{"n_layer": 8, "d_model": 768, "n_kv_head": 8, "vocab_size": 13948, "activation": "gelu", "norm": "layernorm", "parallel_block": false, "init_std_o": 0.0234, "optimizer": "muon_variant", "grad_clip": 1.0, "warmup_steps": 200, "train_tokens": 890300000, "steps": 3457}
Each number is 200 + 20 x the weight over its row's rms, rounded and kept within 0 to 999. Layers, rows and columns count from 0. The size before them is the row's rms in percent of the matrix's.

# up: layer 3 MLP up, 6144x768, rms 0.0856, rows 2589-2615, columns 512-639
# down: layer 3 MLP down (transposed), 6144x768, rms 0.033, rows 2589-2615, columns 512-639
up2589,100,190,200,203,167,220,199,208,190,198,175,165,204,231,206,209,154,181,170,185,200,230,207,155,226,191,180,223,192,210,210,201,171,223,200,178,195,181,159,243,209,189,219,229,216,174,208,176,188,181,186,186,213,225,244,200,175,201,193,247,170,201,214,202,218,197,196,183,214,210,175,241,224,190,202,220,222,219,153,202,182,204,157,193,210,188,183,214,169,239,193,174,226,185,181,220,207,237,224,217,192,229,225,233,212,246,176,211,207,188,215,193,224,197,203,179,197,198,195,235,192,198,203,210,204,190,221,183,201
down2589,100,199,192,202,178,185,195,195,207,179,188,222,197,191,178,205,192,221,214,194,173,189,198,197,186,180,199,209,195,206,199,206,200,190,203,207,218,172,218,205,211,191,214,198,181,203,143,218,212,213,212,214,190,189,232,191,199,211,203,244,202,215,186,213,189,160,188,200,224,213,198,226,209,192,221,227,211,201,195,192,189,198,199,214,240,210,206,193,192,164,200,195,178,202,207,184,218,187,200,194,201,210,196,234,197,195,208,167,222,208,159,210,204,182,244,242,241,216,177,174,199,207,225,159,213,170,179,188,223
up2590,106,197,199,178,221,208,196,195,254,202,211,159,194,193,143,210,182,274,155,210,210,177,220,209,169,204,166,242,205,169,188,172,198,215,167,205,212,180,180,228,170,202,226,180,165,182,223,189,178,201,229,188,177,200,258,229,223,206,211,229,188,210,236,190,201,219,230,215,214,206,201,223,196,169,221,185,213,204,251,198,174,216,189,208,199,198,194,194,212,170,196,227,191,234,221,191,193,221,202,217,198,206,213,204,192,184,200,209,240,230,222,219,218,195,184,199,210,163,201,202,179,198,188,218,181,193,199,219,180
down2590,110,191,172,190,196,212,214,197,229,208,183,195,210,212,213,211,214,205,188,191,206,189,196,198,185,166,197,167,205,212,206,159,196,213,205,180,165,207,213,228,191,209,154,218,195,226,211,187,210,221,237,216,186,219,206,188,154,233,175,211,212,184,194,216,195,211,228,214,197,213,203,231,226,191,188,205,186,195,202,228,185,201,166,196,178,199,201,221,226,201,214,213,233,209,190,192,187,236,211,225,201,201,158,190,198,180,157,190,232,208,184,191,168,224,183,196,200,210,216,162,205,198,203,210,202,165,253,194,194
up2591,100,225,205,177,214,243,160,161,210,190,187,207,206,198,208,222,194,179,244,196,190,179,221,232,204,182,218,204,195,222,188,199,198,218,204,193,222,210,219,209,176,184,174,200,185,197,192,210,202,200,187,217,215,206,174,228,210,233,221,166,219,209,223,189,204,214,206,212,224,244,169,195,191,220,227,238,204,219,198,173,165,201,183,224,189,212,192,205,174,207,228,211,222,188,190,219,216,245,187,193,196,189,244,188,186,196,188,228,166,212,206,189,186,190,209,195,195,214,189,204,221,173,166,225,186,218,223,202,181
down2591,100,198,193,185,193,193,210,198,185,197,179,213,200,166,193,172,197,183,211,189,217,224,225,200,215,200,207,183,185,199,215,202,202,186,186,235,223,172,214,201,241,229,192,213,186,213,222,214,172,181,182,218,172,201,180,193,226,176,192,200,218,227,200,217,211,230,195,213,214,226,169,168,185,195,203,164,195,190,194,176,199,230,223,228,209,179,227,199,255,207,198,237,205,185,223,220,211,217,209,189,179,174,216,207,217,222,201,218,182,228,209,207,141,175,210,231,215,164,184,238,211,180,227,168,228,224,216,183,216
up2592,106,182,182,217,178,190,175,191,193,151,209,197,199,217,180,185,202,187,202,223,211,189,200,161,174,197,167,222,216,233,219,195,217,185,202,204,202,187,188,222,182,225,218,197,206,206,208,187,200,189,213,178,209,189,197,218,255,165,215,166,192,202,160,193,215,165,199,197,214,216,213,173,204,225,230,224,195,200,189,216,197,142,179,206,201,219,203,221,203,194,218,251,174,203,200,185,152,215,189,194,220,218,193,195,235,200,207,252,160,219,185,167,218,245,186,218,185,210,232,176,221,182,226,204,158,196,179,212,192
down2592,110,187,183,197,234,205,215,187,165,219,209,224,158,192,210,194,186,204,193,197,206,208,224,203,209,193,188,222,193,179,212,180,191,187,207,225,176,188,161,237,185,194,194,178,235,187,206,193,181,199,209,161,213,186,221,215,197,183,193,228,208,187,217,206,218,195,195,179,176,238,215,175,237,176,194,206,196,200,216,228,209,242,216,182,218,184,217,232,214,224,169,187,248,173,196,209,232,212,214,197,191,206,157,176,194,164,220,137,201,216,143,198,194,225,196,179,189,174,202,187,200,231,188,197,185,186,229,210,192
up2593,098,211,200,214,161,182,191,211,240,185,196,194,173,191,206,211,194,206,204,224,213,200,201,177,199,214,192,220,174,235,184,199,195,191,180,183,204,156,205,201,185,189,228,222,221,198,219,217,236,234,201,171,179,184,231,176,197,203,209,211,213,197,223,222,212,230,222,214,210,192,183,221,171,192,183,181,187,183,203,198,164,172,216,223,201,230,200,183,227,230,219,180,161,189,181,210,195,183,199,199,185,185,188,193,201,168,194,175,196,204,174,201,233,189,229,208,243,178,195,180,152,178,216,211,166,181,202,189,189
down2593,094,172,176,203,242,197,191,166,220,214,208,185,193,194,211,191,190,250,216,181,167,196,233,202,238,209,178,220,194,203,190,207,228,213,164,183,193,170,177,180,235,204,185,187,183,208,193,259,197,209,169,214,227,192,163,213,179,140,192,188,202,249,189,232,206,219,206,215,178,178,235,195,234,179,225,206,191,202,168,189,203,235,186,185,175,166,203,217,189,179,191,192,197,241,175,238,193,241,208,200,196,188,222,223,182,219,200,214,187,212,187,168,199,195,217,220,230,203,199,220,234,216,212,184,213,206,203,221,228
up2594,105,257,210,217,155,215,158,196,177,185,176,177,204,177,229,210,229,211,193,186,223,183,180,217,208,189,188,161,214,214,189,196,218,189,192,214,178,187,213,206,181,186,196,209,203,226,204,187,221,224,196,215,188,177,216,198,210,193,206,227,212,195,170,209,180,151,203,160,153,190,219,186,228,209,193,236,225,193,202,204,194,204,199,210,183,183,149,199,194,226,222,253,215,215,217,198,191,207,184,169,190,173,226,214,160,235,187,207,194,183,221,214,223,189,210,190,139,201,182,215,177,186,210,190,187,185,208,181,182
down2594,101,163,203,204,208,182,195,206,192,192,229,216,196,210,248,173,225,200,173,160,179,197,185,218,225,216,246,192,202,220,213,215,208,209,178,182,205,203,184,222,179,199,193,180,187,220,194,206,193,213,210,208,205,204,186,176,188,204,179,211,198,161,222,207,198,213,186,202,191,181,168,193,207,209,225,177,170,196,205,178,182,222,180,230,180,182,206,225,209,178,197,222,189,184,154,190,213,190,225,199,153,190,194,209,213,190,209,220,181,209,176,175,200,169,271,174,218,205,185,218,215,166,178,211,206,192,195,207,197
up2595,101,190,250,185,184,196,265,244,221,221,185,160,164,220,204,228,190,213,186,211,153,186,159,216,204,204,225,201,184,194,214,199,201,194,218,185,186,231,201,206,233,205,227,220,191,173,182,197,200,167,220,176,168,190,216,241,167,205,176,194,199,203,232,221,198,204,208,202,166,203,161,185,196,195,189,204,192,223,212,183,190,166,176,199,232,162,205,214,204,193,176,212,218,214,184,214,193,223,209,202,199,189,215,231,199,170,225,235,184,172,173,186,200,193,199,167,195,173,216,215,223,181,201,205,177,198,182,193,212
down2595,104,193,203,195,167,218,216,224,205,202,170,210,175,179,212,226,212,206,200,237,182,195,212,189,157,206,153,185,190,171,207,206,219,207,210,217,184,188,214,260,189,205,172,208,195,188,229,200,174,174,217,237,201,194,234,194,195,192,129,184,193,202,208,231,232,157,189,216,184,182,160,204,242,218,219,203,191,208,215,170,214,201,183,214,202,152,201,184,205,195,216,226,209,189,196,197,214,219,247,189,192,199,195,217,248,178,199,200,173,224,230,187,212,189,205,176,201,218,207,212,174,228,169,203,201,181,187,162,197
up2596,103,215,200,198,211,197,189,168,232,180,188,189,175,199,219,229,229,165,184,217,181,198,180,169,204,215,228,168,206,211,205,223,173,227,203,205,207,192,226,201,178,220,164,222,228,206,191,183,212,194,204,186,213,227,207,224,227,221,202,165,204,235,223,211,237,193,161,203,174,196,190,156,196,190,200,222,225,216,189,217,195,202,209,196,208,197,223,177,208,208,202,212,211,228,226,168,212,194,239,237,227,178,172,202,218,218,215,177,193,221,193,181,170,236,210,190,168,209,232,200,214,190,195,199,169,169,204,184,182
down2596,101,211,192,207,173,199,178,225,203,224,178,210,245,202,204,191,176,203,211,188,188,251,208,199,209,165,187,213,193,193,218,214,181,173,187,212,180,196,207,199,181,189,234,207,188,176,211,229,197,216,207,178,177,189,209,167,153,217,206,245,185,208,202,191,219,193,237,241,199,212,179,195,204,204,213,215,189,213,212,196,198,232,190,175,196,170,185,170,191,168,201,187,218,209,232,179,221,185,178,215,207,203,184,215,204,174,197,210,213,209,215,186,218,177,174,218,197,192,196,211,185,181,205,223,235,205,202,206,194
up2597,112,189,192,223,191,176,214,200,189,186,193,233,231,212,211,192,237,204,231,200,200,197,225,179,189,194,207,212,218,202,204,202,180,201,177,218,183,247,184,204,197,222,229,191,204,205,200,173,211,236,217,204,203,187,207,221,214,187,215,223,179,195,205,186,176,199,201,233,224,227,185,162,181,210,262,217,191,201,176,208,204,213,209,172,167,208,201,238,180,219,204,188,178,221,190,206,223,215,203,204,175,231,197,194,203,228,188,223,225,173,198,196,180,170,194,194,203,198,184,199,165,188,177,220,200,210,219,183,173
down2597,113,192,199,224,209,218,170,214,209,187,183,217,213,222,234,177,181,185,205,205,169,193,178,211,180,178,182,214,201,193,162,179,204,233,204,245,198,176,226,216,206,219,170,190,167,206,187,196,209,220,197,220,218,210,179,199,185,181,208,142,206,211,179,203,226,190,186,242,162,167,219,235,215,170,208,227,212,206,195,193,213,237,188,182,204,158,195,201,183,213,169,213,174,207,177,205,209,187,187,193,210,194,207,192,222,188,195,196,205,229,205,194,205,204,236,193,203,220,154,191,200,162,214,183,184,187,183,180,230
up2598,097,199,201,227,195,182,205,214,186,159,186,203,165,205,188,214,183,190,161,190,226,167,217,197,208,227,177,207,234,179,213,170,226,230,177,238,213,222,187,179,162,187,185,201,219,191,193,223,191,210,217,152,204,224,206,202,207,216,204,196,179,220,204,197,233,181,191,189,233,178,163,208,210,209,195,218,242,188,233,179,175,190,147,180,174,196,207,234,202,212,219,204,201,181,172,165,184,197,185,205,207,233,208,199,211,270,178,200,185,197,221,205,202,182,200,168,232,218,190,183,187,187,206,184,201,236,187,199,197
down2598,095,174,163,154,161,218,228,202,223,195,220,179,220,182,222,189,180,238,205,213,186,216,189,198,198,166,156,186,216,203,200,212,179,189,209,237,202,177,195,205,180,195,223,185,215,199,179,219,207,205,223,220,214,227,215,222,174,207,190,226,206,195,175,201,209,225,145,205,200,200,201,239,194,177,210,164,241,199,221,171,192,215,186,177,194,170,221,173,177,200,184,205,234,223,189,172,200,237,205,190,193,172,191,211,194,215,182,203,163,224,213,202,217,184,224,183,193,203,190,192,197,193,199,205,214,202,187,213,184
up2599,097,187,188,146,233,178,235,199,198,206,235,209,193,219,196,203,166,203,216,183,195,194,205,196,196,195,189,177,222,214,191,223,178,183,187,204,265,193,204,213,238,207,205,170,193,230,212,191,200,229,200,190,175,178,228,204,196,206,205,173,185,209,238,182,201,226,185,193,178,169,244,182,188,220,181,204,208,204,207,228,190,213,189,184,213,192,199,183,171,191,179,223,218,191,210,185,204,201,198,196,182,196,170,179,194,196,216,235,181,214,214,193,212,209,170,160,198,178,207,223,206,177,226,190,200,172,185,215,211
down2599,095,211,211,222,152,226,196,183,218,213,248,217,222,195,206,199,224,215,160,222,214,205,193,167,213,224,209,214,195,199,245,186,219,209,216,185,147,248,152,220,184,236,200,189,220,216,196,215,224,171,202,169,187,214,172,204,230,190,175,224,199,173,197,203,211,188,202,206,198,202,168,198,176,195,224,221,193,197,186,196,208,178,198,214,197,196,207,219,209,189,220,202,204,191,175,235,215,195,211,189,182,168,213,174,218,221,220,211,211,202,197,210,182,203,205,231,185,204,228,193,179,202,166,185,188,166,205,212,201
up2600,097,196,184,219,191,201,169,209,182,222,187,244,185,195,204,203,233,171,206,203,216,196,207,187,202,184,229,195,207,243,207,181,200,187,253,209,221,186,216,191,200,152,236,184,216,180,190,199,193,216,189,185,156,202,216,204,176,226,172,185,189,205,217,198,178,212,205,202,178,199,223,202,215,213,193,196,203,215,182,223,183,203,229,208,188,211,213,204,174,194,196,215,221,213,182,205,227,231,204,199,182,223,214,188,191,205,184,226,207,213,205,209,221,205,171,192,181,227,200,207,220,202,236,199,176,161,178,195,215
down2600,098,212,213,167,173,222,234,185,195,197,225,185,206,193,196,200,182,178,179,194,242,213,181,224,199,198,168,207,200,230,230,219,161,216,177,207,153,208,212,187,209,198,193,243,143,183,202,207,175,208,209,214,194,196,200,219,206,179,174,224,208,238,229,202,194,185,217,229,191,211,232,210,200,175,219,232,197,204,208,204,210,195,220,201,196,177,177,222,198,226,180,184,189,233,185,163,216,200,193,194,211,206,178,172,198,186,191,210,192,199,180,201,182,214,184,199,185,222,190,191,180,197,224,234,205,207,218,187,211
up2601,103,192,167,178,184,158,182,194,191,181,194,187,164,218,199,200,189,203,230,206,195,178,198,199,200,186,204,183,188,190,197,200,190,233,214,186,205,160,221,204,217,203,173,188,179,229,199,186,224,216,237,235,213,179,207,206,197,230,204,221,171,227,193,198,208,215,196,174,204,211,196,165,210,226,214,210,207,221,238,229,203,255,243,167,163,216,191,208,188,193,161,199,195,204,185,207,183,189,170,173,155,180,225,213,200,195,196,198,189,195,158,223,224,169,220,182,187,206,208,150,199,216,235,178,201,188,185,232,211
down2601,100,220,172,232,199,220,218,171,202,226,174,209,184,200,193,218,208,204,210,190,208,215,212,206,176,225,210,230,215,178,181,203,224,201,206,206,220,200,238,172,190,216,193,234,214,144,200,192,188,220,189,220,199,230,183,213,224,207,221,170,228,186,203,206,187,234,199,209,184,181,211,216,193,184,194,227,188,187,216,245,205,158,189,220,195,159,200,167,185,215,194,195,184,194,200,217,183,221,215,188,204,208,186,249,210,199,194,197,197,182,187,243,214,234,223,179,203,173,194,191,200,186,164,205,211,240,204,224,201
up2602,106,187,199,185,187,192,180,191,182,238,184,220,255,213,190,183,193,203,212,208,210,213,202,196,150,241,217,190,211,181,192,194,198,187,184,196,202,225,190,185,225,225,216,158,198,169,209,186,195,188,207,198,224,199,189,233,149,187,193,154,231,190,211,205,179,204,151,178,223,195,159,191,196,213,214,189,232,170,205,166,204,205,203,218,195,182,193,186,211,237,234,210,219,221,167,221,184,180,237,210,211,196,189,183,171,172,219,196,213,209,234,172,226,223,189,210,196,211,203,200,204,206,164,203,228,216,214,193,212
down2602,108,200,234,204,211,203,192,219,184,188,166,214,176,176,204,209,243,217,174,195,170,191,187,177,193,194,213,174,185,225,186,220,219,202,180,193,186,212,220,185,171,189,211,171,234,202,177,166,211,244,210,215,209,182,178,202,200,211,213,202,218,149,185,221,212,217,185,203,233,252,225,213,193,149,175,186,227,154,202,202,190,196,203,214,175,213,189,166,199,203,188,195,186,217,195,240,225,242,212,221,198,192,208,218,205,199,154,223,201,215,207,187,206,228,208,231,222,192,202,207,211,198,236,232,210,188,201,179,213
up2603,100,197,228,193,191,223,208,198,232,208,210,186,181,221,182,238,201,212,215,222,224,224,192,213,200,217,182,200,170,193,171,180,200,250,201,190,218,191,233,200,151,183,197,207,182,195,184,202,193,239,209,203,196,181,194,204,230,210,236,173,203,199,212,159,227,181,169,193,190,182,245,219,209,175,207,215,219,186,234,188,192,173,198,216,170,202,181,218,195,201,182,218,215,216,228,197,189,184,216,171,211,217,189,205,228,218,190,194,173,152,229,184,212,199,195,193,244,212,183,207,190,168,210,181,208,210,206,210,219
down2603,098,200,183,204,220,169,206,228,206,203,195,172,194,183,213,189,193,217,201,206,220,158,194,217,193,201,185,181,228,187,205,193,225,169,189,201,204,196,227,199,201,185,207,211,233,218,181,188,189,217,141,203,178,186,209,227,213,186,223,181,188,201,212,199,176,190,193,183,240,208,211,214,190,180,215,213,195,214,183,190,175,203,199,167,234,201,208,200,190,184,205,168,206,185,213,191,180,169,209,241,151,187,149,198,249,202,174,212,222,202,230,201,212,190,201,193,180,206,164,194,215,198,183,217,186,206,166,210,234
up2604,100,198,209,212,198,194,193,204,226,190,228,141,193,181,198,202,220,188,190,182,222,215,189,216,227,196,200,163,182,205,200,192,183,238,231,210,209,186,188,206,199,210,158,201,209,189,188,182,186,190,190,192,208,175,191,216,184,206,212,206,167,218,206,206,216,162,205,204,201,211,192,211,220,190,195,198,213,193,215,217,211,200,180,218,242,203,243,206,170,236,189,194,180,248,200,231,227,203,184,181,172,219,194,211,179,214,202,167,240,213,213,166,207,212,223,158,223,191,221,175,209,190,239,203,175,203,197,157,187
down2604,095,203,207,190,178,195,206,214,169,205,189,211,199,212,188,222,179,194,209,177,181,208,182,230,183,195,193,201,196,233,236,191,213,180,200,250,179,194,216,200,186,195,223,181,215,240,199,195,205,208,201,219,201,202,224,184,220,165,230,200,197,200,180,215,204,217,175,193,198,176,202,214,199,214,183,195,189,200,180,215,199,204,194,206,206,194,205,205,199,180,181,193,212,211,191,175,193,209,222,177,207,202,206,184,173,208,172,183,185,180,172,200,234,204,242,193,167,184,209,166,191,224,160,244,206,195,229,214,180
up2605,096,202,182,181,180,202,218,178,176,193,180,187,195,193,204,216,215,206,214,198,225,217,184,226,189,164,207,218,196,230,197,207,184,202,167,207,200,230,233,216,180,225,190,228,191,208,208,165,213,200,212,185,206,188,176,209,230,206,183,199,180,236,194,184,194,202,179,221,208,213,206,223,211,208,205,240,172,211,198,213,199,167,181,167,215,199,207,162,188,174,198,211,164,212,161,212,185,234,196,222,201,212,194,225,206,197,199,213,245,192,176,192,188,205,188,186,212,217,207,197,204,192,191,192,186,212,183,200,233
down2605,097,184,245,185,212,185,217,229,172,229,214,213,194,236,211,176,189,184,191,196,196,151,213,252,213,198,227,216,222,191,211,200,230,184,190,217,184,224,158,188,188,205,181,187,240,219,202,250,168,187,213,225,172,210,213,225,181,189,193,202,195,199,186,225,207,194,202,213,218,209,203,236,211,232,218,169,214,188,201,215,208,223,190,212,208,223,187,176,210,201,156,211,197,211,211,183,232,188,178,189,216,180,202,189,176,233,201,158,213,198,222,188,211,194,226,204,195,171,173,170,181,171,224,214,168,194,212,247,160
up2606,101,211,196,167,195,209,229,188,194,175,171,192,221,195,227,158,169,181,229,207,194,223,209,214,183,205,189,219,219,172,208,217,183,204,164,236,193,200,220,195,213,228,235,202,170,236,183,192,202,191,193,201,182,205,190,240,175,144,188,169,175,214,183,208,183,203,197,212,224,236,203,170,211,212,187,187,255,184,190,180,230,212,196,165,223,188,206,188,217,214,211,186,198,257,174,176,214,190,200,198,203,196,214,192,200,190,163,209,225,193,180,216,215,213,200,165,213,200,228,198,195,213,215,190,180,192,179,202,194
down2606,098,213,213,222,244,222,192,197,182,195,184,214,171,201,186,200,205,202,256,222,191,216,227,215,213,215,202,205,176,209,185,175,193,182,176,210,209,215,197,157,207,224,202,204,231,211,206,228,181,186,180,228,154,171,210,196,219,210,188,196,199,191,213,217,216,156,181,204,209,193,191,199,153,269,220,219,233,194,210,197,215,208,183,166,189,229,224,246,207,199,227,198,224,205,230,211,157,174,170,205,164,222,185,255,199,196,207,171,193,213,182,229,234,212,231,215,216,200,196,183,218,224,192,199,198,188,194,195,211
up2607,115,172,192,195,182,203,207,228,232,190,184,193,224,173,201,204,207,195,199,168,223,185,213,208,207,203,204,228,219,215,189,212,217,208,159,210,215,218,209,192,195,233,183,197,191,176,200,194,212,178,210,229,221,210,211,198,219,205,155,191,183,174,210,139,205,234,245,205,193,164,181,228,202,200,208,188,197,215,220,196,168,228,192,234,202,224,221,190,181,200,230,203,217,199,220,223,171,191,185,239,205,205,214,203,177,169,196,231,201,181,194,210,220,199,179,204,200,221,213,170,175,195,153,185,195,191,186,232,202
down2607,114,177,229,201,172,203,242,187,216,194,169,222,169,212,214,189,198,196,241,174,216,172,201,172,218,184,189,218,217,212,168,197,140,251,170,191,180,223,209,196,195,226,182,208,214,208,193,217,204,207,217,192,221,248,148,164,180,189,176,184,181,187,218,196,216,159,198,186,198,177,172,218,216,175,212,204,161,189,221,203,191,203,204,202,210,209,185,196,215,178,182,204,212,210,191,205,217,233,186,190,180,205,168,208,196,214,187,225,156,196,193,195,232,207,194,187,166,184,195,232,187,196,193,197,225,199,165,219,199
up2608,100,237,222,172,161,194,156,194,218,198,210,186,191,181,193,146,255,206,228,191,223,198,191,199,204,209,192,197,236,193,189,217,242,171,170,192,213,197,233,193,238,188,238,191,189,185,188,199,193,219,157,158,197,168,186,184,188,203,225,183,171,207,231,180,161,164,215,189,174,167,204,225,205,214,219,204,177,225,183,214,219,185,216,192,172,216,175,191,194,212,218,220,176,186,189,220,188,184,225,229,213,204,194,203,190,227,199,239,188,183,209,179,191,221,207,186,226,198,208,240,212,204,201,163,179,204,201,168,218
down2608,101,193,209,208,211,179,183,201,186,200,236,176,214,205,231,177,194,191,206,227,210,206,225,195,205,190,162,223,198,235,201,179,186,193,185,190,229,198,198,225,199,185,193,188,213,216,220,198,187,138,206,204,200,207,193,191,220,176,175,192,220,160,226,217,205,206,194,186,201,207,236,198,225,230,193,204,212,183,180,164,192,209,197,179,175,189,214,201,190,178,195,189,185,160,170,197,187,201,191,191,206,223,223,216,211,166,212,176,213,201,214,183,216,187,178,185,177,194,141,195,194,215,191,202,174,221,181,207,184
up2609,101,226,188,185,202,197,196,194,219,209,221,206,204,185,183,195,187,217,225,192,204,198,205,195,219,198,239,133,199,198,205,199,191,217,193,198,218,216,241,210,246,190,201,167,174,191,182,210,203,174,205,187,181,206,211,160,178,194,240,207,214,187,208,201,213,223,213,190,200,202,180,212,229,204,192,215,200,198,209,232,181,148,206,190,179,186,207,207,219,196,191,204,228,155,163,189,163,173,202,209,171,209,196,178,187,187,192,184,232,207,198,201,203,218,191,166,183,204,194,232,143,192,193,205,193,217,217,177,217
down2609,104,178,166,208,236,199,189,207,207,189,243,182,210,219,211,153,208,201,202,199,176,193,210,211,184,192,247,189,228,215,188,151,201,185,181,207,221,221,182,226,211,200,195,186,216,219,204,198,225,226,189,217,219,194,188,193,180,187,184,176,231,187,204,197,172,220,232,208,196,206,239,213,210,221,221,189,198,193,187,180,215,214,181,185,204,173,213,180,199,217,174,196,217,217,156,179,225,200,182,234,178,170,200,189,219,183,196,209,200,225,214,210,200,170,172,220,191,209,184,190,225,165,204,192,205,203,207,203,155
up2610,099,196,205,205,170,211,198,207,228,199,212,191,191,156,189,204,201,170,191,198,196,203,215,178,208,205,214,169,205,193,195,188,199,209,182,224,211,178,183,177,198,224,182,239,213,222,216,193,179,195,219,196,177,203,210,203,240,191,195,191,196,221,211,214,249,183,175,189,203,214,184,211,197,238,199,167,228,192,225,175,170,173,220,218,231,169,219,203,239,223,225,193,190,236,207,176,190,205,227,206,196,183,189,154,185,215,197,200,210,194,206,182,189,211,170,171,156,197,220,200,207,195,192,209,216,196,182,206,179
down2610,101,170,197,226,205,208,196,154,198,195,167,233,266,181,173,181,203,182,217,182,208,164,190,177,228,188,242,199,196,203,208,171,175,196,186,159,221,218,173,206,177,181,161,197,180,192,199,212,220,216,227,197,203,163,183,182,172,155,154,184,205,185,192,181,190,189,229,245,197,233,203,237,194,229,206,169,165,205,177,244,171,243,214,179,176,207,206,156,233,187,201,181,200,184,203,170,176,161,218,205,214,222,197,171,216,207,209,182,222,215,194,212,220,183,202,173,209,197,172,190,179,185,174,182,204,184,169,183,193
up2611,099,163,198,218,197,193,233,167,177,210,207,210,207,205,194,201,228,191,172,215,183,210,183,208,182,191,211,231,173,193,207,188,193,185,198,194,226,207,204,202,208,162,202,189,166,220,188,208,161,206,180,214,219,212,190,200,177,246,173,199,240,216,210,226,210,208,174,216,209,201,201,184,174,176,230,200,207,160,194,198,196,180,190,193,236,181,231,196,204,201,202,250,213,165,223,222,199,217,195,203,205,222,210,188,213,208,195,235,181,227,222,215,164,208,158,218,201,210,194,200,204,194,236,194,238,207,233,196,178
down2611,096,221,189,197,173,225,176,228,249,182,204,221,199,180,197,209,167,180,229,184,199,158,190,213,219,146,176,204,241,207,212,204,199,222,193,232,198,217,198,181,211,187,225,215,213,185,205,211,203,187,230,230,152,190,207,230,191,193,215,232,148,208,164,205,239,206,188,201,202,205,203,199,194,179,219,247,232,202,187,193,198,206,223,176,213,191,198,197,215,180,213,220,190,156,183,166,175,198,218,240,214,229,206,205,179,197,183,163,207,228,172,205,212,199,214,186,208,226,199,201,166,176,189,182,196,212,196,213,214
up2612,103,203,192,193,230,210,187,193,206,168,202,163,222,215,236,182,187,174,194,188,207,174,216,213,196,209,163,201,185,243,207,199,165,179,208,201,190,198,135,225,209,222,218,211,193,251,202,199,229,221,190,180,212,196,172,224,197,213,221,200,184,182,228,188,216,227,189,224,195,190,181,216,193,190,228,178,194,205,202,175,187,192,164,215,198,189,212,221,216,195,251,193,200,202,198,170,174,216,221,202,221,207,167,197,229,196,189,168,176,175,216,186,188,224,205,232,177,199,208,207,212,191,210,190,227,238,163,219,189
down2612,107,188,185,210,200,196,135,219,140,232,231,173,183,221,187,208,169,202,194,189,227,198,181,155,215,200,229,209,183,183,194,203,220,166,183,238,192,174,241,212,182,188,165,182,160,177,217,223,186,208,188,201,208,206,213,191,222,217,207,238,241,209,205,168,239,205,229,177,192,230,186,230,213,180,176,205,234,188,188,211,205,180,189,210,210,212,211,194,228,174,171,206,222,215,204,186,172,189,197,216,208,258,179,195,194,203,190,218,183,243,213,192,203,191,187,179,235,211,184,245,186,178,188,203,196,195,251,187,193
up2613,096,215,215,209,198,205,202,221,177,191,226,223,213,154,200,214,154,218,204,163,214,207,209,191,197,207,174,202,157,200,197,183,202,179,215,213,218,187,176,218,157,225,210,234,152,215,171,194,202,203,187,197,175,202,176,184,181,175,208,200,200,211,196,204,233,235,213,207,205,186,230,181,227,211,195,161,198,205,191,186,157,174,197,198,197,183,197,203,221,194,209,198,185,172,192,210,214,212,211,201,204,221,173,205,223,204,230,203,187,248,214,197,203,188,194,188,158,243,177,189,190,204,199,228,210,187,208,150,185
down2613,095,205,200,184,201,189,173,191,230,191,181,200,191,192,177,191,214,217,231,191,134,201,194,197,202,234,213,183,201,206,189,171,204,190,188,201,171,163,183,210,211,217,214,227,249,224,211,209,197,229,199,219,214,211,208,202,226,189,209,182,215,191,180,206,256,180,158,204,224,205,158,162,197,188,229,223,210,169,202,239,198,226,188,200,177,214,188,210,217,204,230,183,221,213,165,221,171,251,226,231,180,195,169,194,175,214,219,197,219,203,164,214,204,206,211,199,220,193,200,214,205,212,212,203,175,191,175,158,210
up2614,109,201,180,154,197,234,228,160,196,192,208,225,205,226,222,153,173,207,197,155,208,209,207,209,226,201,224,199,201,210,218,212,212,174,197,207,188,197,209,205,206,181,168,208,177,214,199,190,208,211,210,195,212,214,208,179,203,194,186,195,188,211,215,192,193,224,208,219,199,178,182,206,205,252,178,210,206,176,183,194,188,226,205,187,172,196,172,194,171,199,207,203,237,180,173,196,191,172,189,193,217,192,211,200,194,217,208,178,206,199,241,242,182,179,204,165,201,186,217,241,180,189,203,202,164,181,215,204,204
down2614,103,170,188,186,185,216,200,201,233,178,220,194,160,184,201,243,206,192,220,207,190,188,203,183,217,150,181,198,179,210,231,170,160,196,187,199,189,185,209,173,205,183,207,200,168,199,188,203,187,216,193,188,206,196,216,191,233,212,207,228,175,218,195,214,194,185,195,186,170,204,204,239,207,140,181,175,216,185,207,200,212,201,174,196,167,193,198,180,216,174,208,208,193,222,191,197,230,217,204,187,208,201,220,226,208,151,197,175,204,187,219,183,185,205,206,202,185,183,175,215,177,187,185,212,218,194,205,223,211
up2615,085,187,179,206,196,198,210,202,197,183,179,175,200,222,186,225,206,216,214,201,229,220,197,180,189,190,174,187,226,193,195,183,208,214,226,231,208,206,193,220,219,240,201,180,192,223,208,189,222,213,184,210,182,211,203,228,225,164,193,165,180,204,197,209,198,166,180,168,216,215,186,192,201,175,198,172,196,233,221,153,179,205,188,181,170,191,206,202,190,195,197,162,211,232,191,223,221,221,201,212,195,188,196,199,191,189,175,190,194,219,206,226,200,220,196,201,197,191,194,146,209,227,179,201,198,209,206,191,197
down2615,086,195,185,167,192,221,204,207,206,183,189,212,200,173,226,222,235,222,212,220,190,194,191,194,208,211,197,196,224,166,203,216,215,211,173,206,183,204,226,198,138,194,242,183,197,201,200,199,198,189,206,239,181,199,174,203,187,174,187,206,208,174,198,231,211,197,199,194,213,203,237,161,171,166,236,180,218,188,223,204,209,186,196,184,235,194,217,241,175,183,199,190,176,198,196,209,160,227,184,189,201,193,211,178,207,199,189,184,185,199,212,164,192,208,213,200,198,154,221,210,219,204,180,221,201,179,187,203,201